Part of a small language model's weights.
Training: a variant of Muon for these matrices, 215M tokens, 6550 steps.
Each number is 50 + 10 x the weight over its row's rms, rounded and kept within 0 to 99. Layers, rows and columns count from 0. The size before them is the row's rms in percent of the matrix's.

# up: layer 4 MLP up, 256x128, rms 0.197, rows 36-70, columns 64-127
# down: layer 4 MLP down (transposed), 256x128, rms 0.263, rows 36-70, columns 64-127
# gate: layer 4 MLP gate, 256x128, rms 0.194, rows 37-71, columns 64-127
up36 100:55 41 52 60 27 54 45 55 43 69 24 38 41 53 37 51 47 45 52 47 45 56 24 51 52 45 54 54 51 64 51 49 60 50 53 26 48 50 52 52 37 49 39 65 49 48 44 33 32 56 50 46 58 36 35 53 56 49 53 29 50 57 46 49
down36 107:41 29 41 63 36 56 58 40 31 43 42 37 43 47 56 56 47 37 39 60 52 46 50 53 36 64 56 41 39 53 53 41 58 64 53 42 57 54 69 38 38 68 40 60 37 53 46 57 34 33 50 48 56 47 23 40 69 53 37 50 45 54 52 41
gate37 106:57 51 51 49 61 60 49 39 62 59 59 48 47 41 57 43 55 38 45 64 48 42 62 37 47 48 38 43 40 37 44 22 52 49 46 44 62 46 47 44 41 55 55 63 56 61 72 46 42 54 42 50 44 51 48 34 42 68 53 40 46 55 62 52
up37 101:47 38 44 51 26 44 53 41 50 23 63 55 63 49 31 59 64 46 77 43 49 54 40 52 46 67 51 44 51 62 33 60 54 71 58 41 39 53 52 55 65 51 37 38 60 40 50 34 53 51 53 57 59 39 42 65 52 51 33 51 63 42 61 46
down37 101:48 53 40 46 53 57 41 42 49 78 51 58 42 46 39 56 37 36 63 42 46 40 59 39 55 42 45 62 35 48 50 26 43 37 47 59 59 59 44 43 37 54 49 44 46 73 63 54 32 52 49 64 38 55 57 40 49 49 51 41 46 47 51 46
gate38 089:41 28 30 33 51 54 40 49 27 49 43 42 53 63 72 50 49 46 57 46 70 67 47 48 54 57 56 66 57 35 39 53 49 57 52 54 54 37 42 39 50 47 39 51 56 71 34 43 43 55 63 52 45 43 44 43 63 51 48 35 58 34 64 40
up38 091:54 53 52 54 35 52 56 33 50 56 51 55 50 47 44 51 53 48 57 48 51 30 59 33 37 37 61 55 40 44 63 27 53 56 30 54 65 56 53 44 54 59 57 49 53 41 46 53 34 54 65 59 51 72 69 52 48 33 31 51 48 71 38 46
down38 095:43 48 48 51 41 64 48 22 33 44 54 45 52 54 49 58 57 48 55 50 67 39 55 43 41 36 70 61 48 41 45 50 58 58 40 52 53 41 57 47 55 61 50 57 51 54 35 46 34 53 56 46 64 59 52 47 50 53 05 42 63 59 52 45
gate39 101:62 59 54 33 27 54 44 46 52 54 47 52 32 49 50 47 23 61 25 49 54 51 40 46 52 57 56 56 60 62 38 46 61 42 73 50 42 42 51 62 59 43 41 60 33 33 52 50 48 28 49 65 51 69 46 43 39 33 49 68 65 48 46 47
up39 104:46 48 34 63 53 49 44 56 39 52 53 44 58 50 60 51 64 63 75 56 52 54 56 64 36 47 41 46 43 44 68 53 25 60 46 57 46 53 47 36 60 38 51 39 46 64 42 36 34 61 45 42 58 51 44 46 52 69 36 39 36 66 58 51
down39 097:57 46 38 32 40 59 50 35 39 32 46 55 29 41 46 59 25 48 42 52 61 53 40 57 52 48 41 49 70 61 46 53 52 43 60 44 36 48 27 48 56 48 57 58 50 43 53 63 53 32 48 53 68 53 46 62 49 45 53 35 66 21 48 45
gate40 091:76 32 32 41 52 63 47 30 51 61 52 45 43 48 72 40 65 39 41 52 61 53 60 46 75 51 71 46 37 38 45 45 58 47 46 40 61 41 46 52 39 62 56 61 55 58 46 62 35 56 47 42 44 41 50 60 53 61 44 24 68 39 51 48
up40 120:39 69 43 63 54 46 48 64 43 48 52 60 63 52 37 69 30 55 52 51 30 52 64 54 43 42 55 45 69 65 62 52 47 47 45 71 39 57 46 42 56 34 55 38 45 52 33 44 52 43 54 59 66 37 46 45 27 62 54 69 49 54 63 52
down40 112:43 76 33 65 51 59 48 58 52 36 50 49 51 52 34 51 39 59 64 55 30 45 60 49 46 44 59 55 69 55 55 46 37 46 48 72 49 59 39 61 58 45 53 41 53 56 36 56 42 55 46 53 72 33 41 42 42 48 58 76 50 44 48 47
gate41 122:64 47 53 45 52 48 57 47 50 51 54 57 54 57 80 48 70 60 42 43 64 45 54 56 62 49 48 29 40 61 46 63 57 59 63 71 46 58 38 47 54 59 55 50 67 44 54 51 45 62 34 54 43 42 39 36 42 31 54 59 55 59 62 52
up41 105:58 49 47 45 47 55 41 56 52 53 54 49 40 40 43 60 57 47 38 43 38 42 59 59 53 37 46 56 35 70 65 56 52 42 43 51 63 34 56 39 65 42 47 34 44 39 44 69 67 22 36 60 44 36 69 61 43 60 52 44 49 55 45 49
down41 107:50 29 26 39 50 38 55 39 68 53 63 59 41 44 43 75 48 33 46 59 46 67 38 47 48 54 46 47 51 53 62 54 48 52 34 54 70 47 47 62 48 56 53 46 45 55 41 47 59 40 55 49 59 62 46 53 59 55 27 36 46 68 37 45
gate42 101:48 57 48 59 56 69 57 63 47 63 57 38 40 48 44 58 64 39 39 65 47 55 44 61 38 46 50 43 70 46 45 55 45 35 42 42 58 42 56 56 52 36 46 52 42 65 57 38 65 37 62 61 51 76 62 37 52 53 44 60 61 44 44 48
up42 093:49 52 57 58 41 31 35 42 72 47 45 46 47 47 60 50 48 49 60 53 37 57 52 43 68 40 43 46 34 64 49 37 50 67 59 48 33 46 48 41 39 52 41 45 58 37 46 49 54 57 60 35 55 41 42 54 58 44 53 44 47 34 45 71
down42 100:48 50 41 60 57 67 58 66 54 64 51 34 43 43 43 54 56 42 53 64 55 64 42 57 51 43 53 48 65 44 56 45 35 54 39 45 60 36 44 50 47 48 49 55 53 72 47 28 45 24 50 51 52 62 55 49 51 55 46 64 70 52 55 58
gate43 107:52 49 46 50 31 50 63 51 61 44 63 62 58 69 50 42 39 51 44 41 44 38 38 49 56 35 55 61 58 61 58 47 51 34 46 41 54 46 62 47 48 46 40 40 64 56 47 42 59 44 54 74 44 35 52 52 51 52 52 35 47 32 47 69
up43 090:62 57 44 60 56 32 67 53 41 49 59 55 52 66 53 50 48 52 41 40 43 54 58 46 30 52 48 48 54 51 50 55 31 36 54 60 49 57 39 51 55 40 49 48 50 56 57 25 40 44 53 51 41 42 44 43 39 59 38 48 51 48 68 50
down43 100:55 48 56 54 64 43 46 33 29 56 41 41 61 33 66 62 49 47 48 49 59 63 61 42 44 49 43 36 47 44 52 49 49 57 48 67 41 31 49 57 61 62 47 70 31 44 49 43 52 44 48 38 65 69 60 50 39 35 68 54 43 59 58 30
gate44 095:49 53 40 34 54 62 57 40 56 51 39 54 49 39 54 58 49 44 52 53 49 55 56 39 66 49 60 59 46 56 43 31 50 54 52 38 45 35 44 48 43 66 51 68 43 70 44 46 48 55 31 51 44 73 44 49 63 28 53 75 45 36 78 53
up44 108:23 53 32 36 59 42 40 43 49 52 47 49 49 40 53 46 53 35 42 65 28 43 48 43 46 57 54 47 59 52 41 50 55 63 63 50 38 38 52 50 41 67 37 59 36 55 46 64 46 48 70 48 54 66 47 44 60 33 63 56 56 37 59 52
down44 100:19 49 36 30 49 29 40 43 51 46 44 46 35 46 49 49 52 51 37 56 39 46 58 29 57 34 48 45 56 60 49 44 48 37 52 53 50 32 55 56 59 43 37 49 29 50 44 49 55 51 64 60 61 50 47 48 64 40 41 55 48 46 43 54
gate45 088:48 64 60 39 54 50 52 53 66 50 37 35 53 53 36 40 46 48 44 43 44 44 37 55 39 46 62 41 51 54 52 54 63 54 50 55 67 30 28 57 47 58 66 59 49 52 61 59 40 45 48 49 31 59 50 65 57 35 70 43 46 50 74 59
up45 086:52 38 56 54 47 54 50 50 64 50 56 51 47 62 49 57 51 68 57 43 46 45 56 41 61 65 60 57 60 52 67 48 56 47 54 38 59 56 83 46 76 56 59 45 53 50 49 25 51 61 38 52 72 51 49 40 62 63 38 56 47 48 29 62
down45 084:51 41 49 40 43 41 57 48 40 55 58 56 39 49 38 41 71 44 45 62 57 52 74 61 45 47 51 26 54 67 50 36 48 53 50 53 36 43 31 64 54 31 42 74 48 61 38 50 42 61 38 50 52 47 56 43 50 37 56 66 43 36 48 53
gate46 091:71 53 36 58 33 37 45 42 53 41 29 39 42 40 54 46 56 66 34 49 33 35 49 49 57 49 49 48 48 46 44 67 55 39 63 61 47 55 48 59 46 60 55 79 64 41 46 50 46 45 42 61 46 55 52 63 45 43 72 64 63 49 47 49
up46 081:35 49 52 38 73 45 55 61 45 55 54 57 57 44 43 43 38 24 59 45 55 46 44 58 35 58 34 62 55 67 51 25 45 46 40 49 53 47 61 30 48 38 49 32 47 55 34 52 47 60 55 41 38 42 40 42 55 61 48 45 43 45 53 55
down46 086:44 47 68 70 43 37 41 42 61 43 55 43 33 49 47 41 60 55 26 50 48 51 47 34 55 37 48 54 49 47 55 41 29 58 46 34 45 21 55 57 48 57 45 63 48 55 52 40 54 53 33 45 64 36 57 50 57 33 62 60 39 67 57 54
gate47 109:57 42 54 59 53 38 48 44 61 47 54 44 48 41 57 63 43 58 37 45 38 67 52 40 60 70 58 49 52 61 47 52 40 45 46 48 63 47 61 54 58 38 26 36 54 54 72 48 59 47 48 49 45 38 55 51 61 35 54 66 36 49 57 61
up47 095:60 54 37 46 43 57 60 58 57 35 50 70 46 59 40 45 52 49 64 50 42 29 53 52 60 40 49 41 44 64 58 52 65 60 34 45 35 35 42 29 60 54 36 49 63 70 41 40 46 49 50 49 41 51 42 60 59 56 44 42 43 47 36 54
down47 095:57 45 68 64 65 51 64 28 42 46 56 49 53 48 48 68 42 44 63 36 51 45 58 41 47 72 60 59 49 54 64 51 28 38 46 41 46 39 73 45 47 60 63 42 46 56 50 48 54 44 55 40 39 36 64 50 47 38 44 54 49 35 71 65
gate48 101:65 41 52 49 50 75 48 58 69 44 55 46 73 45 50 38 29 54 35 50 40 44 58 55 43 42 47 41 50 54 39 67 56 47 62 64 53 46 47 37 46 41 31 56 53 61 52 53 47 38 49 56 50 44 33 60 34 57 64 56 64 52 35 45
up48 087:53 53 47 60 55 42 55 45 37 53 48 49 34 55 42 52 58 49 72 36 64 58 36 52 63 54 55 48 40 35 53 37 48 44 45 40 50 53 60 65 49 73 67 64 50 43 45 49 43 62 44 48 58 58 57 43 74 57 35 41 47 42 55 57
down48 094:62 51 55 51 62 61 33 49 61 38 50 42 58 51 51 39 40 44 45 57 46 37 48 54 43 51 47 49 46 53 39 60 60 61 50 71 45 40 44 49 55 28 61 66 68 54 44 57 47 59 45 57 51 38 32 61 43 51 66 47 60 54 36 49
gate49 099:52 60 54 43 48 46 59 54 49 32 60 39 47 57 59 69 55 77 62 65 45 42 35 56 39 50 65 60 57 56 36 46 55 69 37 48 51 39 50 60 35 69 39 65 63 55 47 47 48 53 32 52 52 49 54 55 67 47 53 47 49 38 68 65
up49 115:50 44 34 51 47 62 36 54 52 55 48 60 37 59 54 40 53 33 53 44 67 68 59 57 55 44 44 61 61 45 42 51 45 41 54 34 50 54 52 42 66 16 55 44 50 63 67 52 30 41 72 46 54 45 37 41 39 50 56 48 42 47 33 46
down49 108:42 45 38 56 53 58 34 57 62 46 59 68 37 49 45 43 44 43 52 40 58 64 58 67 57 48 49 59 53 46 29 41 25 41 39 48 70 49 49 47 52 42 45 40 50 47 53 48 32 53 50 44 64 34 66 39 39 66 47 34 51 54 30 42
gate50 105:63 57 32 58 25 46 32 54 41 55 64 41 27 67 39 53 62 49 45 49 46 41 43 64 51 25 44 37 38 54 64 50 48 52 53 45 66 50 36 47 51 58 58 70 53 49 57 65 56 42 56 45 48 52 57 53 48 41 62 40 52 40 59 62
up50 129:59 46 54 45 53 46 56 33 63 44 26 73 70 61 41 52 31 41 46 51 47 53 40 44 48 66 51 58 41 52 42 40 43 49 52 52 47 24 49 43 34 47 39 38 40 53 46 40 51 64 52 55 44 32 38 60 45 51 61 35 38 44 58 44
down50 116:64 51 40 45 61 30 56 23 56 51 30 63 57 58 59 54 44 41 42 31 48 28 47 32 56 56 47 75 47 51 49 36 57 44 36 53 59 41 51 45 56 55 47 44 50 49 48 43 57 49 47 50 39 40 40 60 43 52 60 49 48 45 75 51
gate51 117:50 48 52 42 31 44 52 39 51 44 53 55 61 55 55 35 56 32 52 33 48 46 43 44 52 65 61 48 61 49 58 48 55 38 49 47 55 52 69 40 58 49 35 45 54 60 52 54 41 58 48 61 41 54 61 55 41 45 46 40 22 36 34 48
up51 092:52 45 42 52 48 56 46 49 73 44 64 49 46 29 44 28 55 38 69 47 55 46 38 21 45 49 62 51 63 58 59 58 44 63 55 55 51 49 52 56 49 49 34 36 59 57 31 38 46 44 61 45 32 45 42 59 37 43 54 61 57 46 45 46
down51 106:46 50 58 53 69 59 56 61 51 49 41 48 41 61 47 69 45 71 42 69 45 52 56 59 51 49 42 49 41 41 44 39 56 71 33 50 50 47 44 47 51 41 54 54 44 37 53 46 50 45 39 55 62 54 47 39 47 57 43 54 77 62 63 48
gate52 095:42 56 40 36 74 53 62 22 47 46 49 51 47 64 51 51 52 46 42 45 44 59 59 64 66 46 59 32 55 53 46 73 52 55 40 51 57 54 51 41 31 60 34 46 58 43 64 76 46 51 55 60 54 63 51 50 49 59 55 51 63 50 55 54
up52 097:61 48 55 42 48 41 39 56 53 49 55 68 54 20 50 70 44 43 47 42 33 40 59 44 44 46 65 56 49 44 47 48 42 60 41 44 56 66 54 55 54 32 60 49 47 53 51 51 56 50 66 43 53 51 45 53 74 44 34 50 49 41 37 67
down52 097:34 48 09 59 57 58 48 30 53 34 44 43 48 49 53 48 54 42 56 53 32 58 67 52 44 40 56 45 63 45 51 52 58 63 53 39 46 37 48 36 43 47 44 52 53 52 63 56 37 49 49 48 55 63 48 52 64 55 56 48 55 54 41 49
gate53 093:67 52 38 46 54 59 66 47 64 53 53 42 45 53 37 52 55 50 70 44 44 52 37 61 37 47 48 45 45 55 41 54 38 60 59 58 39 63 37 64 48 48 52 48 50 59 46 39 45 46 59 35 36 51 51 54 61 53 54 40 50 44 50 43
up53 091:56 55 69 47 55 48 48 45 48 53 47 49 40 64 63 41 47 52 53 43 60 41 37 38 37 53 58 45 58 49 51 59 57 58 50 72 63 66 45 60 40 49 46 57 56 41 52 52 21 72 52 37 55 62 58 41 60 53 62 40 45 50 41 41
down53 091:46 63 42 59 53 51 31 62 51 42 48 46 48 51 63 64 48 51 28 51 45 48 55 43 42 67 55 37 52 51 56 38 63 45 49 35 40 41 69 24 35 52 61 46 55 37 36 59 61 58 52 47 73 48 48 58 58 41 29 49 65 46 53 53
gate54 102:51 55 41 43 31 52 40 37 44 53 47 52 52 47 36 51 68 54 72 43 57 45 53 70 50 34 46 31 34 34 57 68 64 78 46 47 34 52 31 46 41 58 53 58 54 41 34 53 59 54 51 46 59 47 66 69 52 41 45 69 66 54 44 45
up54 095:45 56 61 55 58 43 43 51 53 48 41 51 40 50 60 69 31 56 52 51 52 52 36 54 53 58 59 45 43 54 46 50 54 50 51 53 53 46 61 52 58 52 49 37 58 60 74 44 33 51 49 43 60 51 46 31 52 57 36 38 40 39 38 58
down54 097:43 55 22 46 42 58 58 34 47 44 45 44 57 44 64 55 57 54 61 46 50 60 58 70 63 41 49 59 38 44 50 65 53 69 41 58 42 45 37 51 52 60 63 68 35 66 46 44 41 53 43 47 54 51 73 57 47 59 38 44 52 69 60 53
gate55 111:52 55 35 49 37 59 36 40 49 49 58 42 49 40 50 65 58 46 59 66 43 58 50 35 46 62 65 46 67 58 26 34 27 39 55 46 39 56 66 50 44 56 48 46 57 54 58 42 25 49 51 67 58 46 45 46 62 27 36 58 47 49 51 57
up55 105:52 57 40 47 58 41 49 59 55 54 50 56 55 61 55 23 36 40 46 32 64 54 42 61 43 43 39 54 49 44 60 65 58 60 54 61 56 50 48 38 62 43 44 53 48 54 44 47 74 36 54 42 34 51 53 60 42 67 62 50 56 61 38 46
down55 107:55 68 39 43 59 49 49 50 47 57 50 53 46 56 67 22 42 45 64 49 52 50 40 61 62 43 53 59 49 37 44 55 60 36 46 53 63 41 52 41 56 48 41 52 49 63 49 58 48 50 55 44 32 47 67 73 64 71 49 41 63 58 41 52
gate56 113:56 57 60 51 44 52 47 46 25 51 52 37 53 49 59 53 63 73 40 57 57 34 55 55 56 70 57 62 45 63 52 67 62 66 49 69 67 56 52 55 36 56 39 47 53 31 48 29 59 56 42 44 47 40 48 33 51 44 42 25 60 55 57 49
up56 095:63 41 60 59 46 54 52 62 48 44 62 42 56 46 47 63 58 63 36 57 52 36 55 55 34 63 66 50 53 55 50 72 54 59 62 49 58 58 58 52 33 50 60 31 46 42 45 41 59 42 51 44 54 36 49 32 49 45 47 20 48 57 57 22
down56 103:54 65 58 55 55 49 51 57 62 56 42 42 72 55 41 45 37 47 56 26 35 60 39 42 54 31 49 49 60 46 34 62 42 41 52 28 40 36 53 44 60 23 53 46 56 68 49 57 49 53 64 54 54 52 44 55 47 43 63 76 42 51 53 54
gate57 094:48 56 57 58 43 35 53 27 33 44 51 42 47 61 52 39 47 51 57 47 59 44 55 44 42 64 43 30 57 47 45 43 61 55 46 44 69 55 73 53 48 61 56 43 62 37 65 52 38 60 55 29 46 66 70 38 42 59 51 45 42 51 56 57
up57 098:57 56 49 59 54 51 52 42 42 36 47 46 54 82 60 55 60 56 46 45 55 42 47 54 57 58 49 61 53 67 67 63 55 45 56 39 51 61 66 53 40 51 50 46 61 47 42 57 40 78 62 39 45 52 52 44 56 61 58 57 45 51 41 45
down57 097:54 54 30 64 61 37 52 63 57 54 55 54 47 57 58 40 46 45 38 59 50 44 56 56 61 59 61 46 49 58 57 46 41 26 56 61 46 57 62 54 36 31 40 40 42 49 38 64 49 35 63 47 59 62 52 73 52 34 59 49 50 48 50 52
gate58 102:51 56 56 60 61 65 68 31 46 51 43 68 44 46 56 43 48 49 56 52 55 63 49 54 56 56 40 37 58 38 30 52 66 43 48 57 41 39 37 63 40 58 46 61 53 41 62 62 49 60 21 58 56 59 48 43 63 42 63 50 64 44 67 47
up58 105:66 42 61 67 57 56 68 48 48 58 54 61 37 62 50 49 56 42 60 41 51 45 45 55 39 42 55 58 60 43 45 52 68 48 54 60 32 47 46 55 68 50 60 47 61 36 55 56 44 55 25 62 62 55 34 42 62 37 61 41 47 44 49 41
down58 104:70 36 64 40 55 43 56 61 61 50 52 34 31 59 41 62 54 41 44 43 67 37 59 42 40 50 63 51 36 59 52 51 59 57 44 44 52 44 57 45 65 48 69 47 56 39 50 33 56 57 49 62 54 43 54 49 29 31 53 56 39 40 41 45
gate59 098:39 58 45 39 38 52 49 47 69 41 45 69 59 52 39 44 47 37 53 54 64 40 54 65 46 53 63 48 45 28 41 55 59 59 46 50 38 76 58 50 54 48 43 68 62 47 42 45 39 59 46 50 52 55 47 40 63 32 45 57 60 35 38 69
up59 094:42 68 47 61 65 36 49 54 43 59 42 48 52 46 61 48 62 40 50 46 41 52 42 37 38 80 54 44 52 59 35 56 52 28 66 46 49 54 54 48 36 64 54 39 75 51 60 41 58 46 40 53 32 50 47 54 25 49 54 55 50 58 48 37
down59 100:43 45 52 72 53 52 54 64 24 67 53 42 66 28 55 51 58 51 57 29 44 54 57 37 46 51 46 52 45 58 53 47 52 38 47 46 44 47 48 43 47 59 37 29 54 63 53 40 39 58 34 48 41 37 50 59 44 45 62 34 47 53 57 55
gate60 100:31 70 47 40 54 46 53 53 54 77 45 55 40 35 54 39 47 44 61 64 34 46 56 59 34 58 69 55 59 46 55 53 52 52 53 63 31 33 56 44 46 47 58 67 44 50 41 35 54 43 55 39 71 66 32 47 27 52 41 47 44 52 41 64
up60 092:43 65 51 58 40 58 49 63 48 57 49 46 42 51 43 58 40 64 62 57 51 54 47 39 41 52 69 68 63 46 54 35 41 53 56 47 35 28 61 57 54 35 58 37 51 53 45 30 47 53 55 52 75 54 37 41 35 45 47 25 55 39 54 65
down60 093:39 44 52 54 61 69 35 61 41 30 67 60 50 68 50 61 56 57 40 54 58 59 46 49 46 58 57 68 51 50 49 45 37 51 62 41 40 44 52 43 48 34 61 33 58 53 41 48 49 59 42 35 46 30 43 71 52 62 46 27 42 58 51 43
gate61 097:42 35 50 39 49 43 43 46 54 44 65 40 61 61 61 63 58 66 69 42 43 36 40 61 59 42 60 43 40 57 69 35 68 59 55 40 48 54 52 53 53 61 46 49 60 44 41 45 33 52 73 39 53 57 43 55 56 38 52 41 60 55 50 65
up61 104:65 45 59 64 53 47 41 52 42 54 28 34 32 37 55 73 43 68 60 53 60 42 51 40 51 45 41 49 38 62 61 49 51 69 46 40 71 40 50 66 48 49 45 29 43 57 44 33 42 51 35 64 45 39 58 51 53 57 51 49 53 54 52 41
down61 101:78 55 54 63 51 45 41 35 57 63 47 53 38 41 70 45 46 74 52 36 70 60 55 39 50 35 48 46 41 44 65 58 50 59 50 43 64 50 58 61 63 62 43 45 37 54 48 43 48 54 37 51 54 53 64 46 56 39 43 44 53 47 51 51
gate62 106:46 40 45 39 40 38 39 55 65 51 60 59 28 67 41 44 63 42 52 40 56 53 43 47 69 43 41 41 57 64 51 62 51 51 55 37 46 65 56 64 65 39 52 49 48 56 41 59 57 55 54 65 56 64 63 47 64 39 55 61 51 48 29 57
up62 093:43 48 64 44 61 39 53 36 32 53 50 59 39 50 65 48 65 57 61 53 49 47 49 59 58 49 63 65 56 56 51 38 32 57 24 35 47 43 78 39 45 60 32 44 57 77 71 41 54 57 55 60 48 44 56 58 57 53 52 47 53 41 46 54
down62 095:40 41 52 47 57 40 48 43 47 52 55 78 30 71 49 44 70 55 44 41 46 43 43 61 71 42 48 57 62 60 52 54 50 51 30 34 50 60 57 52 56 43 56 38 54 69 58 59 51 65 52 67 53 51 68 42 45 54 39 44 49 41 35 70
gate63 107:60 62 29 57 36 53 50 58 54 66 41 66 63 58 27 44 39 41 51 55 57 63 43 50 32 56 73 59 60 59 32 45 56 43 42 57 50 43 41 57 57 49 66 62 56 42 60 51 47 43 46 51 49 41 41 53 54 40 44 32 47 48 72 40
up63 105:56 47 26 58 30 44 42 48 55 67 37 56 54 52 45 57 41 36 63 43 57 44 54 41 36 41 67 54 62 57 43 53 54 42 58 67 41 61 43 57 56 52 45 59 61 39 41 42 42 41 51 40 67 61 49 46 40 29 47 37 51 54 67 35
down63 105:43 40 59 35 43 57 53 45 53 61 59 37 36 60 65 50 39 60 60 34 41 51 64 55 62 52 48 53 44 45 52 59 49 57 64 48 55 69 63 66 61 68 65 34 33 47 32 61 64 59 51 43 48 49 48 50 33 44 53 55 54 56 47 40
gate64 115:52 33 44 74 34 58 46 50 54 42 55 50 48 53 45 53 42 55 57 51 62 49 36 40 55 30 27 61 47 47 68 35 50 40 43 43 60 31 48 51 53 38 52 45 58 46 40 24 51 52 60 55 58 50 39 64 39 52 57 29 51 44 41 45
up64 098:61 43 51 45 45 39 74 52 38 54 44 43 61 53 62 57 49 57 37 65 43 45 57 58 38 64 65 42 34 54 46 55 57 65 51 53 53 78 63 57 37 55 42 46 42 44 57 68 46 45 35 39 50 42 42 44 57 55 45 65 55 55 58 66
down64 112:50 30 50 72 23 60 43 50 56 38 47 39 47 45 46 60 51 66 61 57 65 39 46 32 43 38 43 65 43 52 62 45 61 57 40 54 54 59 57 56 54 45 54 47 48 41 38 22 46 53 50 53 61 49 46 61 46 59 60 48 48 49 49 44
gate65 103:61 58 64 51 34 61 57 59 57 51 45 35 56 46 43 67 43 71 61 43 54 61 55 66 39 49 58 56 46 29 47 50 49 29 38 61 60 48 62 47 46 43 45 43 40 40 64 55 44 51 51 51 57 74 44 63 44 42 61 51 68 59 39 49
up65 094:61 55 68 58 35 57 59 62 55 52 50 39 59 45 44 65 38 73 52 57 55 68 55 66 35 41 51 58 57 32 51 49 44 27 48 57 55 47 68 53 54 44 40 42 31 31 59 44 42 54 49 43 64 66 36 53 46 48 57 44 70 55 39 52
down65 101:36 47 44 56 60 48 44 49 49 59 39 57 39 49 53 51 52 34 38 56 50 51 48 43 73 48 45 45 58 65 43 61 40 59 68 34 49 47 32 55 59 53 53 52 50 51 33 51 55 60 56 54 39 32 59 39 60 53 58 42 35 49 60 45
gate66 111:53 55 52 71 41 44 59 37 51 61 57 55 50 62 54 42 52 51 44 38 51 44 77 45 45 40 62 31 38 40 36 57 56 47 43 62 62 44 51 40 74 32 50 60 40 75 60 54 53 33 62 54 33 48 55 43 44 38 55 53 42 45 56 51
up66 100:42 48 51 77 35 55 39 50 61 37 42 46 39 49 53 47 49 68 60 32 52 42 60 44 43 40 50 42 40 26 52 52 61 44 65 50 55 40 52 43 61 43 60 52 58 59 34 51 50 36 59 37 48 57 61 46 52 49 47 46 44 47 50 26
down66 108:53 42 81 43 63 52 40 45 52 57 46 51 57 52 52 42 32 46 51 63 54 60 34 62 66 50 56 58 54 55 63 51 63 57 76 63 37 56 53 67 39 49 33 44 58 24 50 53 49 62 47 44 59 48 39 68 46 45 47 43 50 46 49 39
gate67 099:45 57 38 49 52 61 71 52 52 49 51 43 35 37 57 54 59 40 32 45 56 39 49 54 59 40 72 37 60 36 39 53 64 51 41 62 53 45 38 48 37 55 30 60 60 54 38 52 48 48 51 35 64 52 76 47 43 50 66 35 52 32 64 44
up67 125:47 48 40 39 65 73 53 55 48 43 49 43 61 49 57 39 71 46 57 63 60 68 56 39 51 42 37 68 48 56 34 46 45 49 56 39 50 48 47 64 46 50 32 74 42 47 49 46 36 57 57 56 42 42 51 50 44 53 55 56 47 43 47 50
down67 113:53 62 73 51 57 69 68 51 45 63 43 56 60 49 55 42 66 41 49 63 62 74 61 29 55 34 38 59 60 57 49 49 45 50 46 59 45 29 35 54 52 50 40 76 39 70 49 44 43 58 61 50 49 50 56 51 47 50 53 43 54 34 53 33
gate68 092:63 41 39 54 50 55 46 49 49 44 50 72 49 46 63 40 49 31 57 48 72 45 49 31 64 47 47 62 58 53 44 58 58 54 68 56 50 40 49 41 62 45 39 41 69 50 39 54 54 65 65 40 57 63 49 51 61 44 53 53 47 39 49 37
up68 105:38 74 43 45 55 59 61 61 51 51 46 69 50 48 44 60 52 31 58 49 51 60 54 69 45 49 49 46 60 45 49 59 39 36 50 57 38 60 31 46 47 46 59 61 36 41 32 46 47 33 53 50 61 38 56 54 58 60 42 69 32 45 39 55
down68 104:47 55 33 55 56 67 46 51 56 49 53 64 59 43 45 77 61 27 70 41 59 58 59 64 46 53 51 51 50 56 44 69 36 35 48 39 51 57 38 40 48 60 48 68 48 40 49 45 59 50 54 53 56 54 48 57 60 72 48 59 35 42 59 60
gate69 095:57 36 28 38 35 58 31 50 54 60 34 33 48 68 66 30 36 50 48 47 53 48 56 62 50 45 52 66 49 36 52 62 44 53 52 58 44 73 64 56 47 68 35 29 36 27 55 40 48 50 49 41 68 55 39 53 51 22 41 50 50 48 50 48
up69 092:60 26 64 48 40 49 56 51 59 54 43 28 34 23 62 34 52 55 45 58 46 35 51 59 50 39 28 42 37 47 45 50 74 63 60 51 51 57 54 53 50 56 49 46 42 56 57 52 61 55 63 52 50 66 58 48 68 49 55 61 38 52 36 45
down69 085:70 38 43 47 52 47 49 59 65 57 63 50 39 43 59 28 51 45 55 61 53 56 44 46 48 34 40 38 31 55 27 68 62 54 44 41 50 49 57 54 48 41 48 50 53 47 46 39 82 41 57 61 48 52 55 55 41 37 38 41 40 40 61 42
gate70 082:65 48 56 49 60 56 53 33 53 40 68 43 43 69 54 42 50 44 44 51 45 49 62 39 38 50 65 39 47 49 60 47 63 46 53 57 63 49 52 36 43 58 55 60 43 60 54 54 45 57 28 30 55 53 48 44 59 45 52 49 49 50 34 63
up70 074:55 48 57 61 40 45 25 56 42 46 36 44 54 30 60 41 43 54 47 48 38 50 47 50 54 49 44 47 60 57 44 37 37 57 48 54 49 62 35 55 41 42 50 48 56 37 57 55 64 45 62 49 44 50 53 61 33 34 51 68 62 69 30 27
down70 079:46 38 51 66 47 58 52 63 39 59 55 55 58 38 57 66 46 66 56 56 63 53 41 57 75 38 26 54 55 52 54 38 37 52 36 32 45 45 37 55 46 59 45 46 39 48 42 43 43 51 54 63 41 39 57 49 59 26 58 36 42 49 49 41
gate71 084:47 53 60 51 39 62 44 59 50 52 31 48 42 32 52 37 33 54 33 35 43 53 52 61 66 49 33 34 43 47 62 42 45 48 50 27 45 42 45 52 56 49 50 46 55 36 33 59 55 49 53 55 66 52 40 63 61 22 51 55 54 54 47 57